config.toml
d_model = 128
head_dim = 64
activation = "squared_leaky_relu"
norm = "rmsnorm"
attn_scale = 0.128
bias = "none"
beta2 = 0.99
lr_head = 0.00731
final_lr_fraction = 0.0
Each number is 128 + 32 x the weight over its row's rms, rounded and kept within 0 to 255. Layers, rows and columns count from 0. Numbers have three digits each. The size before them is the row's rms in percent of the matrix's.

# layer 7 MLP down (transposed), 512x128, rms 0.0504, rows 460-511, columns 0-127
098:108154123149108091140132157110103159191145133064096170158164117120126030103108126091087140059145069139115094120162100135152094128115143102148144119191149084093125089135107128132125101166085172160137061078151163084141076113106101121080079114163139089127137122154132099124117117134140099185147126136178107148139104159172094062143180098118095137141172142187111104134211180168126133110121
101:130134147162105107111130054133085196107162119148146112145116168136134138116104104123122120222163136127147154147113139114170090125163163116168114130136151076144095162075085090087099147067042112085118106129126116188089135165135103181112092148192137101112162151124145138160123130182153082110154126157191136109127078066175096100108191133146206158119133135141137112162149161156086116157152
106:135088148184125171126126142058125108130148164132090123139131146150154132113155113159125096126146048117115160105125030123137091117091146154051107086180154160134142165108188114147091152164121132123159125135162133145143129071113115140119132108099107127175101100179165192155072133130143121086108164143154123139126158173149136124138148140108114133035106237181133160148114151151158082180154
110:146127138119140171105140152140121131128207169182192148129152179157111119180071112128164136144147131139101121167157107119101166163113074138096115148092060128140100092154157186156102167110106122160123133150096213123135128135155089177130126079139141090152110090092115086083149167079079145164087157094122108158125160130166143139104146145055134211146119078103130130136136185055151119170124
103:117056158055114118205174133121197141133194095107142110134146136101068131134141112119144101124049150120088097158082159175114175128111133107087171140132173116122092141096146144181132114128114133107147090147160136165133152094140109140133142092152188154123118129169116140086131173142039132068131099165073184131122165157105138133146086124077066107104100125168126095114077097151153148096105
091:127048094100105113139128156106178146168104081130174159163093122044130137148140116159139162192146085128069068063175132140147127168112149107132145148117119161131125141190101101185121141084098155099105134151095143167171118071143190162164142154117155132125059108129107128168120124117122164121097109127171141167133170104154149153105143145123082141147182127171116119108143093064051177107100
100:138125144165192094116097134089099205132127162081108162111103157134151140077187150118109201128110182095138063147121149091105074124127133144144079167082107106180134168086127160137140163098147141153147063168115118091090110145115094085180143140117124147159125143115167083165155127128139148158125165120188090164102126176152115123142105130152153128160114151064098115167070155100098158210177
102:116135174091137131135127118145139043143096144243169144086119111139120038073143160130138096109107105154143121055113143159107172086092100133101121147114089141131168102079162105134075095148140184119102127112118087165119151095113149137116175119133128107177181150127126115098110127104147115150167131149130165112178125145107145150153057126077123074150088135120177187084195162126141139174127
098:120112170115123197106068172189070126151097171120127188206154148086122123123173145170128105081110124145136107112111072081141102128084159196176141106150138098125098172093104123131120106083178150186132103175172084121077113178118122124147129081104107130168127129119166080155110106126146137106118141116088111161111119127147123183106110130148138162117118158140148148188107200183172080161086
097:073142132152140153122134174080111146134146172177129119123125158103169167125140131146190077122134151050084142104166151142149190161143125129156121184127124077136162151133170073124142151166162111111095133137051105162137111142091118126076163113153088204114134122111177099130132145059109166108143104149090170161187144143154178133128108098100121123112112143129138115169074165113178203056164
099:099160153042185135098060108137116116134110116127110166121162172122168148170169172114086170177128130108139128157119108131157171156149106146116129124154073128069091129112129134049154115166132135158133174119098113186112140190123101158187112087145051123118197103112166130167118129197128119101191117127028173139111153095146134143164118127167124154111096138100156174127145128121122102109127
091:164046137117141064105108132114077117089074088134109128123095115083129068124100157126151072058137191162131087141118152111095172117136155161140149096130155142171154150137122136134123123136088138105114166165167143188071120088160195085102155093153088115156171140155079143077092140077126099184130116111125113090134106160101131114103141164150111177184167165088147111108179120179169146166130
096:140129138181162070162104172109132132112170090165166087132121156160127122155149112184165192088091163128112158096143116085104143156096159115086130154075136164205154106115063101166200097109171092151130142143202079123120133123130118132114155132122124135119150132128095128164077119083130127124140106141122147104068107140072136046107136188101120152201129137067123105166085166152149168094132
094:183148089169068098118105141164072191072080114100083140155129091185100108130096105120103104146112133117118101168102136115158064143111133105169133085179114103097130183133150103144065125086120141110084123115080113174096123112186176150181174131126145111127128063143125142161089095116075121135113153119085150170118130145144103149066149188153128063073122140135102152137119141120064088172161
105:141103077085152132109151127117086107162145109115089158125115166131118137138055091164108084124102145092090186164151103098057128106163124137105116126065112191177097174108051090128116131151115146105090115182164194163116121136107157156203082109107095083132090115109078087123136097218129138152202108082119148139147110132147095099168160097153139090113105105140135132117111099110170132119113
113:116128081161115156116128155080103138129157148112120103178161105130142160170193131143149119105132104136113163201120125157114131194088076114128124097141092136139126109076116115126132145074190153090152097170151124116128107141178070094179067125090119088086167162167129176168108110182167107092162100133147096206102127087100121147135156125121144122135127132089104105219111087098132151081210
097:156110146124163054117178099101126093146155129099172115103097073152149141141094053154023167071104089069156134110126138062117100145128104167107127143155100154159162118162164106141133153150153071094166122108170116080120127110086127086135092170104167131206126126169105128154123148139140200146134150150125125062149117162117156149123098074066143106180111150125146094164132151097110143122135
102:167079103189109116147152140092112148170136113228135143101090102056133180144140097115109112136122177154132114089125166110108120126112208121084103115060139115090132120109197142143128110131124167131136187162156100109136099155110153107104086138111086144140106167102103169135106116132080096127129099128192125125120120091054073125142049054144124081122178108106117097172164092122142121106100
101:141155110127201143163129159145114078096150131120116110164112162105116094169132107113129127127166149088156053191053144115113150132097146119140115146135154108143055111106168146139139101117096216054050080166217077115132124091134131096160100095122085133129153073094164054112122114103125121115129115129088099130126132109128106123130164137150079166169117110091152129163097202125125112102141
103:189136152138116164137128150143090139152155128135130132137154175124146129113098148147093095131113107109056129110148080172179141050172169113103068105109140129128133086069120096126091128125151147205087131120086166122084091172090189178152130120099135075111163159110104150136090177152128154178141144132112113139146149095071118078178087151087144079150155061113137170082180122132173126173084
104:102131117155107109218121134084099101195144188134137178090080166136121096129141145138113127106086178142190131133118136147178182099105078188137102132151149138105150150159188123141111153084120111120176157146176093111114103184142124187105116135121106158143095165095141144089160200145145051152120156097142128100168078121093099171160112112126084104133120147169127197130091162156109143175163
099:188149111113157059152170100169092122143139113204148146107124154109136133132132158125120100162133156135121081130139132123108135084195057107085114178057125108152152164176118097125148198152104068122167090195111162102092114107045087134134101126098116122119149107152096139198126169173105147159158144127136176119161103137157109107165162123055116098135122155138125169196104132120138091144094
102:096126172194131149111102143168128088154188112087110124213104101141111153091114126147128129117120127119144146161113101111168151122132148147168122115114184166111156097150134098091123093122100153105116137115179103143128180089123119139135103084154122148120196174138089079111111118185129033157136063113109081108187144156128106075177212161183153151115056162095132140080136141127144098159162
097:146159163065096068160158167169148116158107117107095155104157157119129081091102141176141144127167118161154171119131158124173147138081133106162163122124145124095129142144078109179112114111115071128131184116079070128158143154108179176124122082137103133110093157115150125114082133148144167159108079128122127107125143137061207137224124163074195131175121125144122151147141083191119203147144
111:146147161119188138120161102119144128171135143113174145080168152093097107161100007131121157077158145134078164097144151143094152192167132096126151203069096103121125131149152133144138132161135105082189128135142150153128151103106086114087165122063112146103110113102103090104143130142169201127148174099110135144149103088187100179117125174101070097109158078112109146159114116124071135110140
104:142122096110187151130159122134181081134131127186111147094154120101072185152131088137117134154169122126137187107138135093091173090213102059126150182101099102124153074126163141116139128123096153099144058108123137159160129142060162095077137150105143153121185142122173143145070132124103111080100157090128142108150168121177146140135124145071117103158147072095092149184073060135145128161097
107:095129153125089125159130081071138104126139125122096124074116118140174178135121195186128114174163117135099112097101107124127115079182124110122202132119208150152092099140121095165134123108095102127062174113072121156184098109075153113123107085116111130114133144098144131166153131064142156088167108151125130120090092164182196126141126125065175182167126144127072132149142090109088158201119
100:088086154144062175102187149107112139117179128040156100107111135125124151118170134120204119187129123111129155149162052188137117122116101140085129124149135189075117198154109146165100166167065100124091174072077093117134102093123126080092086110126102127107079132131142161112134153137132122103142119138139148132060116148142120146140140134114093027113110157152103136108102148100106135112178
097:118149118152067142180131153104041106103102086093095146169119088146106120109124122124093129203136093073135100174115120048130070161141168131162129150112125048106155154189136084073132152103122094114084151130158122145122110120102152123148159115155121081130198097127179129108102151164181131149157107089074145166141151112145074166097142186150125164113123177093104130160096117124124082166095
101:151153120133131127111155107092143143161115083080158142114145135086165154144159217157125144138221168115126072096180124157111142169188103126141036166073105102148114106143093095076088140171029171120111136155136127109153120108114173148162104108136126134086130145119094116115141159068144153119094128151193185113124107133096145119107149072141113099113140098162142187133168082142140144100146
104:112125159097102135077125150131124139083129119176106095130156097140104096081120147137137142122088158168145152158114098095122127042078166180119112159137144120182127136050066140131127111164074167136118049129142112125141108173195101194128098137144120125183138131149159119082136113106166084162123169136070149127092122068106202130127138080186101135112094104130207152125131156144162089153162
108:134104140119102139132123137197135151059175157090119151167137092069126109132178167117199113110074145091122034077155134124113151102130193179206128154134141101162112139146176115126127169142119114111125120136129088101157107149098087098101182159130140092098171130123126117096101139127084068134128181099075111181117089069157119166140109128147110167088134112086133099119136190081165095147103
096:117097148091113104180099139106125098122174067075145175137125144163143142142104176171137099147123149065099145124109135152115129164142103168114110107138209169119153158122126098113139064184191134082095158136060093140144141115128162142136178042166136056122170109151122125167123107077130088112114093167135169120088163110092081166112111137126124112124150117142182182182086172092131153085149
101:120136129100107128151092088073084136150058137177118127182143122174077124118128127145111097119087144194157105148056092122115132149114080075133100191127166144082186139149161109093134183152084104100165119129114135079112103132079168138066130142110123112150070072136120233135153166125162120117143106117084140100159116142120145174098138099144212116169084138130137105164149117169106137098130
102:111145126147160132181121109119206107157131122146144149122138122151200114149112098092128125105096121171110089111167115168132171089106151117131148133148136174117139174162107108160137169174142132107131111119105110093160181145083111158103140103143134116225075146143193122001139139138159118138116136142149141138143063110088093141042129129101114148161210133150071119151149068112155131105146
107:095138114097120117164102126092120137123104102063139126131169139110148125149162104145151173119091110126172097169182118121080125123110130149077086115100084066209122158082191109179100148124089101153155134121169127103136104204165096114098116196111124080080115146137055131172125175097106156156154165094145127129148201139166164148117124140106169175147074152146137083150142142207129113103153
097:151127062164124140173181113142153037155182126118111166123128153114142155136132175102102146113176081170116118099114161128103104125177127109107036131156144093140143130118138153105092115115157132140103110068145113174112142128124130137128108075139143142114250065158079049162093165118138159155106098132187146126131125133168135102116196116138121108134141125162124128150074151190096159146152
100:139170100127141104180128115121170153111098127094157103099155135138157128157118111112071147108117102122156131150032150118107143095070095110114135147161168134123137104085130131143132077154081104141142147097089122176052116212136082125137182092198196121120190142118106042107117125178163111123185096104126203104125066094159152147149162121140131136087144123120115149130131152146151099151185
100:105158098130155176117147169180140095162106072100155119105108069140098131191119125173147140082085113169157164122130101062067119095099072171143112096083127152162179169138082120118134132146142113122168062109163122110135162088152061059097114204112109163120091144147096129081166137125098109137137189136136096139106153093115119107084113113141135117148090112197166156145177151066114132133120
107:115104095079057115141114126135079161169089149114102204172095094210128109127116138083149166155135162155137158167117121085071092119093125159130107152150133134079130153171176146131123171199100134133153128124102128113144109071101169163119116112140139167131144073108123088111173142137140075137153053065112105121178122142140118097176110142119135197073087181169086122117176158155115107124156
096:149150127123125156172152109111096104208120146157129111112107123166144105103085128108123142122112146151178109169079086085136118144112078089138128187093108133156118185117178121120096090114169115162081119078157140116050113151173075101153173147136073091124093103149127175102134125073126107191142144131158065102188140183157124112154176159133176090100115103094189173181146169128089106160123
106:124153163176126155100097154105118092150072157131196128181085105180102145082193164111070144124126111136161088071156088105143119126111136150119132135183124108161114148160145159112127139129181055096126101130142135121092133177160128181166151078064143153150177099177157171188115113127074104124180138131127106114188157199131161101108083185131138141127106164177169138125162141140148102150153
094:152133155119104119140146112141088145122138166067180116151085167126117077148111124111122127165148119176153031204074134195108158119092112116112172138105102136140059164110118143166091171146122112126125169124117153087108099120136106175119112106170101068119057111111099108128162186110059082127094115107091052125169155132160133094099091194091179111116128168119085125133166136120127135108135
092:061146146091145134127158105106151066143141139066143135100151104105138153140166104147105136135123072103095101102107158218142155077148095131113151166125153106101118140109136076149130044102113129097197045139198149137100172097151121096133174140118143116225128083148080132147165145118130140091107124123150164160129168141116105115126128070169157149159122060134099099118098115124159172144176
097:102124087171085113147108071076121191177107097116159109104097142093132117142090097123141104158142141147092074102144126135073146182101152086124138142126044160142099157139127110105133108144131070128170165169147136144137073108109142155103115148118107109135033083169190086041142078174159134089140161131104140162095082121102101152109102136076151172128137143104094111120135065158114133078100
101:112109077118127094083072099078041175128050130069131166176147129178177171158138141122150163135133097098115111107090145101088104090152133138129129102181079116154144108098155187111116102113082098134129131093114167126096129147191154135092071130128120127155048104118095140148127114136098121135140156091126133121095120165156132202180184114077155160182070163115130104142117136102074146129139
107:135138145143103157146137094139136110148129124117145120085150169138120113124099087094196149088200171164112171143151126117115122074162121139195128151132129057134120123115105073088123116160124119090136061111079139131134100144079143112117130173137110066105103162074101094120135199158162164090151173126132147196101150102159118184063110123173112074162080152122083176151110181066155153155094
101:130078108123101122157139128125097132138168149151140118182091087107118148128078178116135145084079090121188126082065138121084134108123138124130111132123115147069152120128063086051129072157138080189177122141114170114097122197129099114095137118112133126091082170151125149102162182102088151189107158095077114161135127157069111140135105112104126157084135054150104192198168123143111101119101
102:133090133126131109134105129107141181110134175169146174163136153101065125102169129109142100140169142086144132143134126130133183180109067155110137159143114126095098101144105155222137178174183112128097049104144178154120176128148155157114109155154163126138105090102087148165087185116179132168055091099129143139120178090092218123139123095126075182150133100180127121116105106145139084107149
101:138125078159144131164157116096099115137117169127093153149140158136171127103110166112105106098099122139097135127188121114135096149121080127111044145171136145129106221199145072101146157141114122144145136115109111106061107135131072103106106170063144084086109124138127126162095177146132148123102118151049096199159149224144147112143111073057159116109141090139120147175099169128163106146142
094:109092061127104083169169135109120096210154103171122128199084102109128103126180153151143129116096134161069129102166136156110117104157162115153142133129114173187107165098103107060158171107143165140099144085119084133132110138103146145100191116144105123140193109077099178080129113123147161152102134117141135158098134129081129195130167126140041189139099113164118151195149081107120099104102
101:069105190093161146136083085104167097122123129088074110140111130134192139096163132073156176099181215144134134175117093067115153162109135108115197174118121112147096090153134159089126096151097165121150106145174123157169097135145166177134094142107160163092145092125132147114103080114185112109141105137157143063115172139099167114130140080140109167090099112107095122142142091161179171141195
# layer 7 MLP up, 512x128, rms 0.0648, rows 461-511, columns 0-127
107:134082100130113109147125144138122145127115129133128169105179180139134140138112053103154100179196112133128163114141141096184148197146175129131071075130120151122069112072164122140057120123140132088083145115102125202081154163091087136177135179142134123123205186133181110115068126063085143165133091195133111148112127154115097148106142156110160119129108156177134088106143114186123137151128
107:104124118161108159138165126102130090135142088129133132129184136107161066094131119169150107132132075017086138141112101114120124124156175147059104097155063148115110136160134151119142156143169091162061156212109135170158121108126115102104130113081115106174109124159144148144104123079086159102095071127177108198104100185143104132063118136125116091133116168135167121091071149144175087152091
111:141149142121123093059090117051128188156180091135162158083111126099121135075128128173129143166086128092074111145173108172106167170185078160161130138192126154085122104194133169093111173120131110113132136167061168107137136160144121121165144121151117109107153169102121135144186132171147109138133152083059163164130113149132089094098112123090122129090160094122111103133140074177112166134047
106:082182170129142141145111110134075166048181136077142127148127136137144177092181140129146122155146126116164176099124163070161112175157113115083153094176119166149117160093156115070097107119139165085107151084183129088125191127123102073132137152136113136166125132103170100062218148146182121149133161112113146161121135100147095114139134135136180107099154099135130037115153145100160069112107
086:168131153103085133131095111113132083150161113136150142153181109078137100105122144146122145188155083125166147105163121113071195089131139126067174135141094131111108169194113129137140134114123144198074173192099108199136096109126163152113091110131086184119066079117114098166150097150098146186089104154121108066117187173113136094076108163130111148107104130129125066136083159126095160123083
103:176096157058127139124162163154146093139099133119159084115155150166136133151123155186118141170138139108116152109117118106124161208155114094138140061131158096125127103197081125184173102096092140137126162065102119115160113064180101118139145124152167152166162126102133126166132147160131057109121132170109133167099072124066128083162085067125073080120114075154151163082145084127102131078154
101:078159112103159097145083157112077138077132097079108107121099117154129089104169172158139128128170115166152101139167121073123146112083102141176118129033091179158101132161108091173115161119105097125099151089107135150125180102094113181062148165116170123141141140114085103112128136064105158098144115154124138053168118171201161118116136171120071102129079153108092083109167091113111164171139
104:123140138166123135126215093141177114188110132052196110102160126154178124141143117145140129130102120090135162117156138176160168138166093102081110088111120178121130064142151167151149109115105121137104150121121156100156110110135136083075145118119132108138092186125071122079126166170178115116127171142162106149116153106103219052149111026113133152168137084161127138131152074136089125106111
096:123156111136096141167133103168139125115127108069098111131153106206096134131105080099103068131128128137137206093126128114097125122112124146126074068110150190109063123132128180085126155148089191147144125111074121068147186191153112143183156137095169124158156119092137131089131179090172112094100191113118196108119139122168130072097077130147140135106088076139137158109157178077129109140141
094:090121126157125120174157161141093084114136074188116131090150122099140098091183084160159190218124152113140103181101135140151135149164115116148114079125129135152122099175118107160165098120109045152078180133165149180124123143135136096079095151139076165207153126140078136125114175123074168158118111185117181075153135154155131153148093092159121117127070131130158137133066150151106116112096
095:164100081127117113118196123108152136097114106084119121123112053117143142135103105125140091129139126148148127164128145098136126040138150097145179112070135157165113125101112130147107096106017150190114102136053165175141191167187156101135141137131150158130081153085132073149095120099121167116163114161119134152127080146141150107077159133160096141164154058151127064087108087130138180101129
097:171155109158157144130111154160082112030127170105169080182133183175092117083187141165174209130081152064138110155123146087130126135142104148087104157064156140101126144121134090137149113128125152120108082119127107076093112168143110091099133120121144118121138191137163144123165187151116127120124190144070142147158140116159109097167093120140182132100159110074118134128159078093193138155168
097:125133077121105125161118141099077144124109089131183133134190110094075143096143130142154169127154073147109204138117093171143135077063140124126109094176122163094090121181165131156125111127100128163103087135168093115161137140159146074155126111118093147146150075149107098118099118073093192067126178138133173187128062123110129166099121114161141127137124143127064082076199137081083098145168
111:139118135109109146097152117120140138162113182111140172122112141142172163144095102129162116187121116113171108082148059110145130137139122130141103122089162186112128142115124150142049179099127138093097139080026149160173118140174119106101148111159147060152088174033127086151091165129141182124137113082120184137140082113130121118148119187163176107113130080136076154098216137122144142130115
115:108127084140153139137129085120131155112121153157132147137138149152077109110166046090108100169142151144207203161090117093119144139129121152109143058053133194127104149164133118111075083109093158085141148096104154119115132126127133180159047091093102097196163120146154119089123126171160157083152115134087111118153116112155152165144135191084130137192147091174108174105186144124111116144100
098:130107146146121172104099112129124127123117209094142158159182093122167083155133121105101091178106047075100119106156126169168134098157170129108104142079191195140142150155172121104112049132124084138180088187160157113134141094125168150152122143132125154137173139138137130083166133068132144136149105123131138138087075083113072132104124166159175148118125073125113090114138163198077184139154
103:144070098166080121130166152124083119126140078096136118127174163135127114108135120114101094136147093147169195108163148167123156095102193103172126151124190118166204166123166144126176148136138133180176207175132167116131162169114136154085107183177120143141114160125101130099151131076116093169111117109110133140124092093098147165037146151147152149164169094128072052092165130124154128127142
108:108123198185105129079145078150144095122149073083100078101114138093197144143097170115116106125164122156133177113117090138126127068169130068105117147098113139148159092122095116132125166120124047151100112139050105130181174132127180144095183123126062092133146129136085133134111127178128139074161122084150115047151151090131148120135102044131140124140096142094140162110140112088156175095138
108:177090083142094125139135109111062161122201050129100176142136141101131135082136112090068113097148087112145127142080091154152122101142114156137129139221083143111103161121133130133145121114098064163109185166110095111095130189163164134086101124155057194118155109134094131157114143166138130124117132113135125157099138145163156080150151139152126087126210081132125141144118069100175108196113
106:139188086109166120100074056128085103084133135117122123127043112142157084121116155112113182169125126124171082125099088093109143149131087098152085153102124130177124162111121173154117148113143121075109163177109139154110165116111142141173179062104053138171081140156104128104133169089157097113145107135153151085153133144132168114111079133158161118098147150090150114081073180138074185187161
098:175149204125161140131088153133123089044091150100102110100118141126104147142130129138106169104137115138120122136112129166119139142109138135150145090100131130175211047187178120125137145109147115130112108089086107128160114149183127206138142095117121142182084218125088104122089118094161151156125133053102089098117089188141163169135137137121121128142198130149141100156127072158083123067105
094:088089150124118124179128121098200056142073148157126142070150108068104115145155168165136135135157120197059125074162155165113180172149075158149069126119101076160124097125173160103162109170118075139139096095101152155160132101140146092128171116181179142148153146131133121142136101082167152098102134122120224129162134133155104094125097146052109179122106088111142144118146130140108137119144
097:118084129099097185132133105121085068168073113094097116170108127169161147118142137089135127136179123070098134151137138123153132177159100158086151167126135145099129129017097119116147137091120188135120105133048083094174125195177142160190169091169169117137118096110160089169137125125120109123154165105152132154135173161125108152129143081179115170124147140153122136139109200085169189138141
108:120117127099127127137168106083106160085129190178161138078159053095140147088165126174170106129172139121134202200130106149175123133173123092139110123137162152114118095125178141149076102131125121131139084067128150130121106119126124092141077188132143168172073163141083113111146108103103131102105185112140098114084144164179116130093094071124063120182202140078137074159103096159140140136112
102:098141103074147147163165144163102151117125168108147180135119129116143161037199203133125113153188146123132160181137070142084132119128126048108187137112149106100153106126146135147173078071131165073108125142141095181116104090075128142136138189145188161141152175175150135089063122106127099092143133134149140155154138077148086087106126171108107101125127106129129124151112105150124136111052
109:154103105106052151112112113061144121096140118115148142108110112142124134107164220150104113158064078102107119119163085139101145124188114143137088087152126137087102136164092103102075156163115111146098160143076085093129129193117160099131127085067117160122153093177167111121127170124175102083143069137076155143081144132133134132053035145107161129084161156094101152168135106153113138141122
088:143068079092149098187113091142120179154090147157128129170122126068100144114109124145152126118099150190152126096074185116143166115086169136159173108116160137163102099123092170140102127111144169102169101131110096101114099074091156161152144166127108138162097117153146115072162121183177108117148171197085112070138158091043136089176077116173128168154109111118156103139154158151115103144187
102:099071136125138089116164136103122118145051110121202054157122157096116094091147036150172169115149071126162220179125152155107146131118122144133150141124119158156121179136189098133134093128129089183142109120099105108108094188146175051139090111115097198138136111123119095123143138183121150142165117149113156096126102100089162165061122096139135129150121120123126144090169172117176130122120
098:128136081126116128179153130131086127071191061149177126154154123148097175141082155135149120122133151131129187057105139181145165111082126185148127161175093201127115169115157115172078121130129165132134085096090153210094118164137173105063157113108106130109130140129151166173091133136122173097167128078188133118138164073096147095126137120147170076120108106130161162119187141164104161139131
100:133171175144105152120101125117073105118107148091148146124106092147168152133162156145107101032158154096102161144136170124141167112158055169115076122120138115134158116159063103084163109101143166152135082149080140146118128200107102209124136106145100167118162129105170112103127146173105098088134113175167152117080085134140081138113137140106139158129135151105179191144140066094145052191151
115:111107111129159150135091130161135189036157158139099181170135157068127092083122172178194176124101179073100113145090121153135128134130157164166175178165176116083149185133129096109125140100139172109099189156159143121117129072089127116084148140104086140122095085197118153120143148145086122163136108097062155155130107171102099145119084139097112130135185172102097130128163128094133128175120
092:173139182147087166120101129119106195115106181092108111155134202118121100044108149099174112079113102144173171162134132155126123115107111149092118095100164164100105123061146134131082149107134222106196089097113143089151136147139125078136111089055120139109124128126118121127097178074161152122103145080107165126161153107101145120150094174163117102102176084158113176126204140128126144109148
106:138087107154174111134143139140097167169109131120167097147164154126141087115183065107153063179134078136102177144166167116171159125122067142095093092114140168176130120137182154050114126089136093122093153179136156108117112091125175169076133127111094158109102113164086098160148131136064149137132181096147064089144104099144134124104152049171167083132149112164149080102158087142157103146153
099:081139112063120212138071156100189120120104080174117118117094086120104095121116180151161119156092179135100114131114101160106161110168176144133106138175117136107150178116121158091141142116107205130134083118111071143148106117104127111244101137132125129156126141167169152143198116098144154098145149139117129140150158160079121133099087154158105136113110118066124150204179155179159145101123
107:142141135155172084168146142124083131082110137108137086143110117138159169086186079098080083158084112094076117136094135131170151106162120104124154103125137190162127103184142152137104081177106198115075126104082118103084157151130117192158151077100117100119185100137203181112094165135117198110153105181132125171135105084122072134127145138137086112140179103175143137079122140156161147111165
093:178176147170134086120167112184131091164124129119080133096118144101157098121110202106156104146116165160130044100125134103147142086194139107102138167149123127129122133117118131132192160167147120115142110091130033098109123090149092138107061192142162155154142135116135149149109101113095179126097136154200122121062045066162159129102106130131098093140148160107134088149099138072176135107131
090:123172107132115093147110182096115030155145113097137092128112127113104093175113126088119115149090102079092135082131114171163181113097148131119064139140083135083124116147130171117161084081129095100124147148086132117096085143147176193151102156107074157135124114127119143163202143080134162110126137087176160110180078123112096074080141171082104153159142093086159096143076183093104087137122
104:166108133154159178087127141090084107128166059129144088120150112212143170109167144141093122156099163128123172096057085130170113131177110142086155170121120192074123098113124128063113123139159155159052129134140135155111157139126087110187126149157178159160168110158114144109158099125111100091131056116115127079104155156182162100110128142156116132137141153105153137141221088094156093102155
108:093152111178126141119157126144116191171135085133146081088134174130192103106105118192122147151186065077127111133121194160143140137102104124109162128102122163077134141065167204096100135132117088105151131092109145173118141149101143173105173145150091145126121148137092137075107158129096139062135123203124171106132097154102090136118122093188180110090135150106148085099146162154154057185133
095:156114162117105159184149128125150137093140086059157059134161076109165043160119146171127202144159158191117137151134157167156140153084119146103195137149132077111093110122097101195138152132115152160142108108175153084167116085117115154128108100088133119147146159111136148195133127123122074111137155211117125142149124107144140176084137148117120134140092158146181190141174090107167101150079
104:106146075112140128170131100128124125167183150120094115131175174152154152160133061147148101213134061143102168130110109148162121093177143149136125114110093127138118145090077177110107110135167151137108200113132123112123111140132112104133076128103083089113169134191165095153135112113132135142104065134118086228100095125075125141100071135122093152120124141104135151107126098195132230088166
094:125156154130082121035159123091079089123152107122117152100081109099103136157147149114118155128103158098113143136149137112186141136185115132106116158157077094111133190179098143124075127100084130138125137089103147132184160187060126120087160080123128106163134155088084153184131131173101118191102127074106151127146178142137138128096101176145117133111090122067069115136130085151084164167042
087:097105255164114111095171099151153143112148119151159090118117143123133140136104107155102177163120182119186116080158149080084136165143115126100120036113142132134165116126146149078137201134115109146152062126143115096137120102163120096152157111140136181107109113106069066096159130145157107187156110104152154121157162087107125141161106136144160129088161069180138121118129159119129158082199
090:088174120096105175103117156101172177113101147081116113171151134106118077175135119117116144145116127095142118126118046142142108106108068152124080096122123131081134162072127154077108147128095182134136186116113086147108230166145132140141085156173113114171108101126121152131089139093154119106100145099171157155136162063118157185106175116178098077137074139069136132087158146103144114095059
105:118160107111096152168168088108126203111080135157143163089150119116168131130096084190088069145056042169111123166099176138107121188135188168104117104139105119146102110129137086122103091134118153139124200075168175110100148169114129076144183155125108207107126105119110102095146110109098162064126090105084149165121090125137157125154127154174119173134123108160142145127133141142181161133150
107:145185114091107118133184146129126080123117190087166074058111071166168150172068101125167106113166090143130179101163121182164134097161124097107100127149109135096118098114128158072199089097142168130130108137151139116101140119149126137086111183135169188107118149113113104137105084157113098046110199103156137135096160120191103117127134078115077131131131133180099093101091100138145074123145
101:095140173156103120172149130154106138093156153195082098120148118100110168132152112115084122079097113121135159090076162137116131153103141121142130071131134126161115105158141117064163122124086153159155112067142131175115141125178136180060099159143103125161075005087100111143128139108122127096099109104066114137035098122121086067174129148113099116127112094146135141130143135167190118148075
103:168098118133118237150178154179090092149124108077161115114058171173144120148072136151125100131120171115161115113111102159109123106112079122087173091061183135150101138080139129105143072120133169134136091090095107098144119189080150154156139145114151158136089149166142092082105146079116150084125127127162120133085070142128173092114094090127059149126091127099159135152156133084185130115155
101:135098107147104098112157156124141069132151154094080114102154127204095188074127179085128103101121118157121150091117154203178140087134101120100112138130152092134151076106109099147153143168120149117111153103136092128099117118106142123113113129132184124159107091142137166113132129128091092110079139145157190134119094176132125169116048114125220102046100195198090177110113157147154072144123
097:160106125150114156192149161139136155108113104178174106123109100124130119158097097175075108144147078060116111135148119085105157041147132154117111121161142180066126164144118127140143088143142106058138100170126139155162106149124159084183145158110176122164028107092141141101159130123179198163142163111130132118179135074113166142112094108098103151210112122115158073082136122101136116132161
101:110189117105105122152091150070111133152145097143149086141135184163106114099120082175151118158142151102086142116168112064124131153146162101104107024106075160164136153112122126076164097145143165188145159176141136092069082148112087166107139116154115140152133121099107101124122186114107148151147101097129147172126069194139064112104165196133108121133137172112170157146087125126198117113076